Weights of a small transformer language model: 636M tokens.
Each number is 200 + 40 x the weight over its row's rms, rounded and kept within 0 to 999. Layers, rows and columns count from 0. The size before them is the row's rms in percent of the matrix's.

# layer 8 MLP down, 384x1536, rms 0.0535, rows 218-243, columns 1152-1279
099,181,196,300,154,197,208,157,273,218,199,260,264,218,230,106,215,237,195,203,210,230,289,207,224,166,188,234,167,291,153,161,160,188,208,167,289,213,223,221,178,213,231,210,202,172,290,198,160,265,227,239,169,206,253,239,155,180,122,182,180,239,178,164,198,203,228,180,105,194,210,243,244,159,209,261,205,168,242,195,268,97,182,235,169,158,281,234,192,228,210,210,201,242,198,195,292,160,210,178,209,197,239,216,318,252,245,264,151,186,203,189,252,249,213,214,139,234,226,207,255,226,180,143,234,160,211,163,196
101,253,147,196,233,265,260,111,188,188,122,184,196,208,176,299,206,173,237,163,206,178,286,250,229,277,188,176,179,190,202,215,195,186,188,276,226,199,278,216,233,153,161,217,186,233,129,244,220,156,195,236,134,253,250,198,239,147,127,206,173,190,188,285,251,245,215,139,188,219,275,152,219,186,208,224,176,264,227,228,91,189,189,212,251,151,145,136,233,245,175,228,258,216,185,216,169,260,211,185,213,185,242,165,139,246,191,151,223,151,243,217,217,218,256,203,130,191,171,235,166,201,170,234,213,205,216,243,222
104,187,243,292,214,251,245,238,216,177,198,156,130,160,222,185,118,142,187,169,245,204,185,223,133,154,142,187,309,136,137,136,224,247,253,198,248,222,202,197,161,125,154,155,145,218,96,155,129,224,227,210,196,201,160,179,249,232,221,228,183,252,235,191,241,255,161,240,159,159,178,181,215,230,174,224,186,276,145,140,176,248,219,258,104,191,173,234,195,204,106,210,216,104,209,253,172,228,167,157,171,205,174,199,128,168,162,179,331,201,248,193,227,205,177,251,191,212,241,178,213,193,219,227,163,282,171,177,217
099,204,236,288,166,215,199,157,268,189,214,188,250,245,232,208,238,199,279,145,166,230,209,163,210,212,250,226,140,252,189,220,247,184,254,155,248,157,214,221,241,252,187,255,261,188,161,202,215,171,213,195,208,178,230,160,211,162,179,226,190,192,241,212,258,185,213,205,254,141,214,142,200,271,138,154,185,183,154,181,216,270,200,104,161,229,217,186,128,192,227,206,212,186,228,239,190,132,165,257,140,169,245,219,211,213,233,252,157,225,105,170,224,159,188,187,191,226,263,136,221,222,279,135,202,174,199,197,241
103,122,239,34,140,213,238,213,260,190,196,247,262,207,197,261,316,196,196,103,214,198,230,184,220,222,264,173,185,239,194,177,233,237,191,228,209,171,173,159,206,182,231,172,296,143,161,185,172,163,198,121,176,233,197,229,248,233,191,296,194,188,179,238,167,245,216,188,225,192,191,271,241,231,222,236,218,243,183,254,179,258,238,194,228,167,152,261,94,218,190,194,129,158,191,224,202,229,193,154,189,245,242,160,207,262,159,207,198,197,185,208,268,226,213,203,220,184,225,208,143,249,174,166,225,138,214,173,216
101,185,162,114,236,216,169,252,190,171,156,258,76,188,174,231,221,178,181,152,159,218,251,252,192,235,228,184,139,189,250,162,158,145,154,144,239,127,256,206,248,204,183,260,158,218,136,283,186,233,270,196,198,220,223,128,155,222,207,265,183,149,184,218,192,171,287,157,298,119,175,245,250,165,161,185,209,189,184,196,168,156,184,122,153,167,151,207,224,255,182,183,172,241,222,254,164,146,273,202,165,244,310,203,179,241,252,182,210,232,184,259,204,184,189,235,185,247,182,217,233,176,213,263,234,203,230,275,195
097,175,181,189,225,239,166,243,155,218,137,186,282,180,191,228,213,212,206,216,179,249,140,208,214,229,206,152,241,171,183,181,194,255,186,171,128,178,207,176,212,190,197,127,197,199,253,180,201,177,212,220,219,245,197,171,280,289,123,125,192,245,261,216,193,155,194,187,248,179,131,201,224,203,237,194,151,176,186,147,203,161,166,188,171,143,225,205,171,245,277,211,157,166,253,187,147,130,182,211,199,224,194,196,203,198,213,120,172,150,202,186,109,168,239,314,143,242,172,182,183,153,266,136,195,244,177,176,237
111,208,224,266,236,184,215,144,200,251,197,178,145,181,232,241,203,278,193,173,151,211,190,208,161,200,279,207,192,235,157,188,188,275,200,266,218,188,166,194,165,175,218,281,168,166,189,227,183,235,216,226,297,208,234,180,214,211,160,193,191,228,224,187,288,240,185,229,141,195,220,229,268,116,196,143,197,188,188,236,208,200,180,111,226,254,163,146,209,223,244,170,234,155,183,255,167,190,211,180,101,213,203,211,203,253,180,198,227,253,186,165,247,203,271,209,235,197,268,256,209,167,185,160,198,217,189,225,160
099,225,248,57,249,144,194,136,227,157,257,152,207,206,276,177,172,202,206,181,238,163,145,167,197,169,193,189,150,174,115,169,152,162,241,176,134,172,219,179,181,155,253,154,249,185,201,207,171,195,153,113,215,174,234,256,168,276,209,229,205,235,255,277,160,113,161,228,249,214,221,286,173,192,160,166,123,176,230,273,156,233,237,195,188,231,236,258,244,175,189,218,229,239,163,220,188,189,172,219,163,167,268,189,288,144,200,208,277,244,250,223,183,155,215,199,238,220,181,199,212,260,197,136,205,179,180,166,195
101,164,175,104,204,235,173,201,158,197,230,112,92,246,183,148,184,198,187,194,190,174,170,266,215,208,194,200,200,161,228,115,182,227,221,182,217,164,226,189,189,210,152,206,259,172,245,191,236,204,241,171,219,236,207,260,140,219,226,198,178,194,195,279,234,250,207,247,206,201,209,330,179,248,236,184,106,162,189,251,200,148,182,201,130,138,212,278,184,207,241,246,179,178,184,198,186,199,180,203,228,292,177,262,266,262,221,234,176,205,114,231,175,203,185,283,158,203,191,230,279,211,140,169,182,230,192,187,189
097,199,179,192,222,231,213,194,172,241,130,179,174,225,227,184,196,227,259,286,266,147,156,185,189,251,166,146,191,258,166,173,290,220,187,247,255,264,164,211,211,194,172,237,242,138,224,188,232,179,222,208,97,190,175,206,174,230,262,255,244,228,163,157,127,192,175,201,211,266,150,222,205,167,170,214,175,183,306,149,261,176,356,159,183,222,219,282,187,206,250,229,224,271,183,138,237,198,215,242,238,162,196,154,219,135,187,149,231,214,159,201,182,131,180,216,198,196,228,159,218,168,182,230,228,223,111,144,162
096,145,150,245,257,222,235,195,231,186,181,236,112,202,187,246,186,216,221,162,242,223,169,207,147,116,191,223,207,273,153,229,210,287,227,205,169,209,197,163,234,155,213,234,199,265,122,202,217,224,225,166,245,238,197,201,172,214,181,179,222,219,214,268,202,196,296,195,150,207,221,193,182,197,176,167,224,225,208,206,243,220,212,96,238,165,205,178,137,220,187,148,228,177,152,158,214,197,215,239,179,247,275,142,212,158,256,155,213,111,199,218,208,197,204,144,228,93,217,174,211,241,205,219,244,320,256,132,239
103,150,202,193,242,176,194,203,143,223,249,232,301,181,156,208,293,189,205,138,183,179,215,244,168,234,260,179,192,186,283,259,187,217,216,264,178,222,254,197,171,173,191,84,198,201,180,130,196,187,197,186,195,106,200,256,225,244,228,243,303,146,156,196,139,195,158,207,252,165,218,234,218,254,246,172,112,258,212,312,206,227,280,197,249,221,222,194,211,213,230,162,246,157,266,241,169,217,261,198,243,157,132,146,220,255,173,225,244,194,182,200,169,253,164,187,176,299,242,209,210,241,276,252,231,200,203,227,279
099,200,218,269,294,229,177,168,226,203,256,246,212,165,158,193,153,216,169,221,183,193,253,218,210,270,188,185,303,264,150,213,200,166,210,198,264,234,159,175,243,199,210,192,176,190,164,224,168,187,211,173,171,257,214,166,179,232,198,262,231,215,161,211,203,221,180,237,135,211,209,149,264,251,226,145,165,212,239,170,124,182,161,213,251,169,218,198,178,181,173,296,230,133,197,246,261,226,149,257,192,203,244,202,265,194,165,219,231,253,215,218,166,166,180,146,249,214,178,190,170,254,193,153,232,178,147,232,213
099,186,196,263,194,248,172,149,199,201,223,119,218,227,187,209,228,220,170,188,155,263,109,213,202,232,243,267,159,171,270,147,195,223,236,184,128,235,280,236,257,175,204,220,221,196,234,194,212,183,182,201,213,183,237,154,179,248,168,149,262,193,180,228,196,226,157,310,129,214,231,183,229,248,180,121,195,172,218,273,114,223,227,199,225,235,163,214,237,192,191,185,213,198,190,134,167,255,189,219,148,259,189,163,238,272,226,258,193,213,178,170,286,235,185,243,247,206,202,116,232,234,211,118,158,213,268,309,181
097,263,193,258,233,141,174,250,150,145,179,203,164,199,188,214,180,236,221,243,128,252,212,144,185,186,215,143,152,165,160,234,217,178,192,190,270,263,190,187,200,218,164,198,238,197,182,229,229,157,205,226,180,184,186,253,197,203,221,229,161,192,210,161,167,247,162,144,152,189,202,229,156,222,223,131,160,68,198,123,187,218,137,178,207,246,144,213,188,238,147,151,223,233,179,150,185,181,199,190,195,233,119,206,247,210,234,179,228,233,220,228,215,215,103,197,196,217,227,131,203,190,217,319,151,171,198,190,144
100,151,236,180,140,130,194,151,224,189,149,192,104,139,231,163,239,157,155,226,220,158,245,185,133,178,232,301,250,131,166,199,237,213,250,196,213,198,223,185,226,218,243,224,233,175,249,151,227,156,176,327,194,208,218,236,147,231,253,230,238,182,152,197,200,192,154,193,234,202,187,257,167,217,242,205,209,223,181,127,232,215,202,181,188,166,162,156,245,256,176,175,192,172,255,139,218,172,288,258,180,235,201,164,204,220,255,210,176,202,159,228,196,182,198,121,247,212,222,249,189,130,119,270,173,143,250,153,184
103,188,215,167,190,197,221,202,168,199,223,152,202,177,227,198,153,115,180,186,185,246,181,169,189,152,136,206,200,214,192,205,238,227,202,169,219,183,226,198,222,294,209,241,210,232,197,206,180,185,197,253,163,191,151,198,159,229,222,234,197,186,163,138,248,200,182,243,215,254,137,151,213,186,273,191,277,153,180,220,245,251,215,194,156,153,156,208,71,217,231,207,269,263,176,204,185,141,178,246,208,202,178,224,164,229,249,178,167,154,196,185,128,208,213,219,214,107,197,277,220,177,195,156,215,225,216,198,144
100,224,129,223,228,209,205,143,193,264,119,158,53,133,228,286,314,248,207,246,193,122,228,131,253,196,140,190,272,127,167,287,199,206,170,153,220,177,266,230,156,235,223,209,229,120,275,176,149,262,192,211,156,253,136,251,168,260,164,197,152,129,216,209,192,220,254,217,243,167,170,190,250,229,190,152,218,203,175,204,183,178,188,165,213,193,168,236,179,190,198,227,203,240,153,169,251,211,145,194,201,208,229,156,197,286,220,263,267,149,198,192,158,140,189,251,208,263,186,224,215,207,166,184,318,208,192,193,284
101,278,135,201,173,164,185,208,194,204,178,188,242,149,253,218,268,185,178,303,208,130,250,211,145,200,175,269,230,233,105,178,179,192,238,250,121,140,150,180,204,212,143,165,174,170,249,258,237,234,243,205,102,219,182,199,241,258,234,218,229,215,260,207,155,180,237,182,278,194,249,256,316,261,141,131,230,174,176,186,200,207,206,166,197,220,163,153,215,211,194,191,156,236,244,234,244,257,176,269,184,230,210,123,198,163,230,153,173,177,194,169,233,182,177,193,198,200,208,207,243,218,206,150,159,214,197,129,304
101,172,218,101,211,250,186,207,251,271,245,225,140,209,217,204,160,264,284,161,269,160,201,215,208,135,253,171,142,222,195,161,156,238,186,203,205,171,173,243,205,205,167,234,165,177,131,262,168,169,283,185,184,183,238,209,206,256,208,228,179,198,148,195,257,186,207,193,235,171,202,134,221,142,189,144,179,195,176,216,225,141,180,161,186,209,199,302,200,199,179,191,185,194,216,171,201,217,275,209,213,213,231,134,226,195,167,186,136,184,171,236,195,183,263,240,168,226,165,255,207,194,195,226,314,156,185,193,201
101,274,217,127,230,145,195,196,168,219,189,208,176,172,256,199,318,187,220,204,201,194,199,243,206,129,186,156,232,152,197,207,124,255,183,154,191,154,227,211,243,261,175,209,144,86,231,221,165,154,208,209,189,263,210,174,128,137,231,193,221,231,261,195,195,269,177,146,185,254,151,226,267,225,158,200,199,234,169,206,148,191,211,158,175,141,202,183,219,189,191,188,230,137,239,251,242,177,199,172,158,112,178,199,222,249,209,129,198,162,228,206,226,215,180,198,157,181,227,174,200,217,232,142,139,192,261,245,237
103,232,228,263,299,271,172,160,225,241,213,207,145,246,159,170,239,211,253,214,189,232,126,181,121,220,203,188,194,267,202,282,234,195,163,177,161,199,294,155,255,220,190,130,170,207,239,203,227,206,152,222,184,246,221,222,94,173,174,199,216,201,269,139,243,268,224,224,189,219,220,203,196,231,163,142,178,247,207,138,144,219,238,168,167,137,110,184,197,213,172,197,135,263,205,198,196,159,172,176,159,197,200,227,208,161,226,204,145,196,158,210,206,179,169,233,180,279,314,228,288,256,253,80,190,185,158,250,185
102,139,200,143,162,253,182,259,230,207,227,177,166,221,106,207,193,208,192,198,174,178,222,232,221,208,214,151,215,247,192,222,158,232,123,122,194,225,219,185,217,254,214,200,140,137,196,174,181,225,226,245,165,192,223,172,147,185,192,195,173,187,205,214,208,187,265,218,203,234,210,182,186,201,141,192,135,192,207,242,232,160,161,300,246,234,291,172,202,215,216,200,218,176,161,142,206,244,201,242,179,226,183,221,193,185,196,227,207,246,192,199,240,246,244,188,222,211,161,185,209,234,138,301,172,248,277,170,210
103,252,238,251,205,201,234,214,132,169,167,164,119,234,179,206,143,156,217,265,202,257,191,197,216,323,174,204,178,181,155,144,228,202,203,181,168,269,219,205,211,207,162,174,189,269,135,212,212,193,247,207,204,192,250,209,181,172,203,206,191,233,243,151,271,206,179,200,201,202,180,222,186,162,260,188,192,234,173,226,263,149,197,207,192,192,260,190,170,198,259,169,187,167,200,171,209,135,224,196,163,267,232,158,142,204,217,231,160,223,161,164,123,152,156,176,214,149,129,303,267,158,243,229,252,193,151,259,180
097,249,184,172,166,237,187,254,175,264,183,228,251,176,149,230,217,179,207,236,240,150,192,177,225,172,219,204,166,113,263,238,260,202,175,191,228,194,183,202,191,173,174,214,237,207,192,152,282,237,236,218,210,176,215,189,269,209,267,196,201,208,175,121,93,249,207,210,137,277,255,218,175,145,191,168,145,198,204,186,252,174,238,177,205,166,181,243,136,256,229,202,166,196,204,196,216,243,281,202,218,219,264,217,163,269,183,152,217,221,226,166,152,226,121,222,164,201,200,157,202,210,255,160,240,123,235,195,219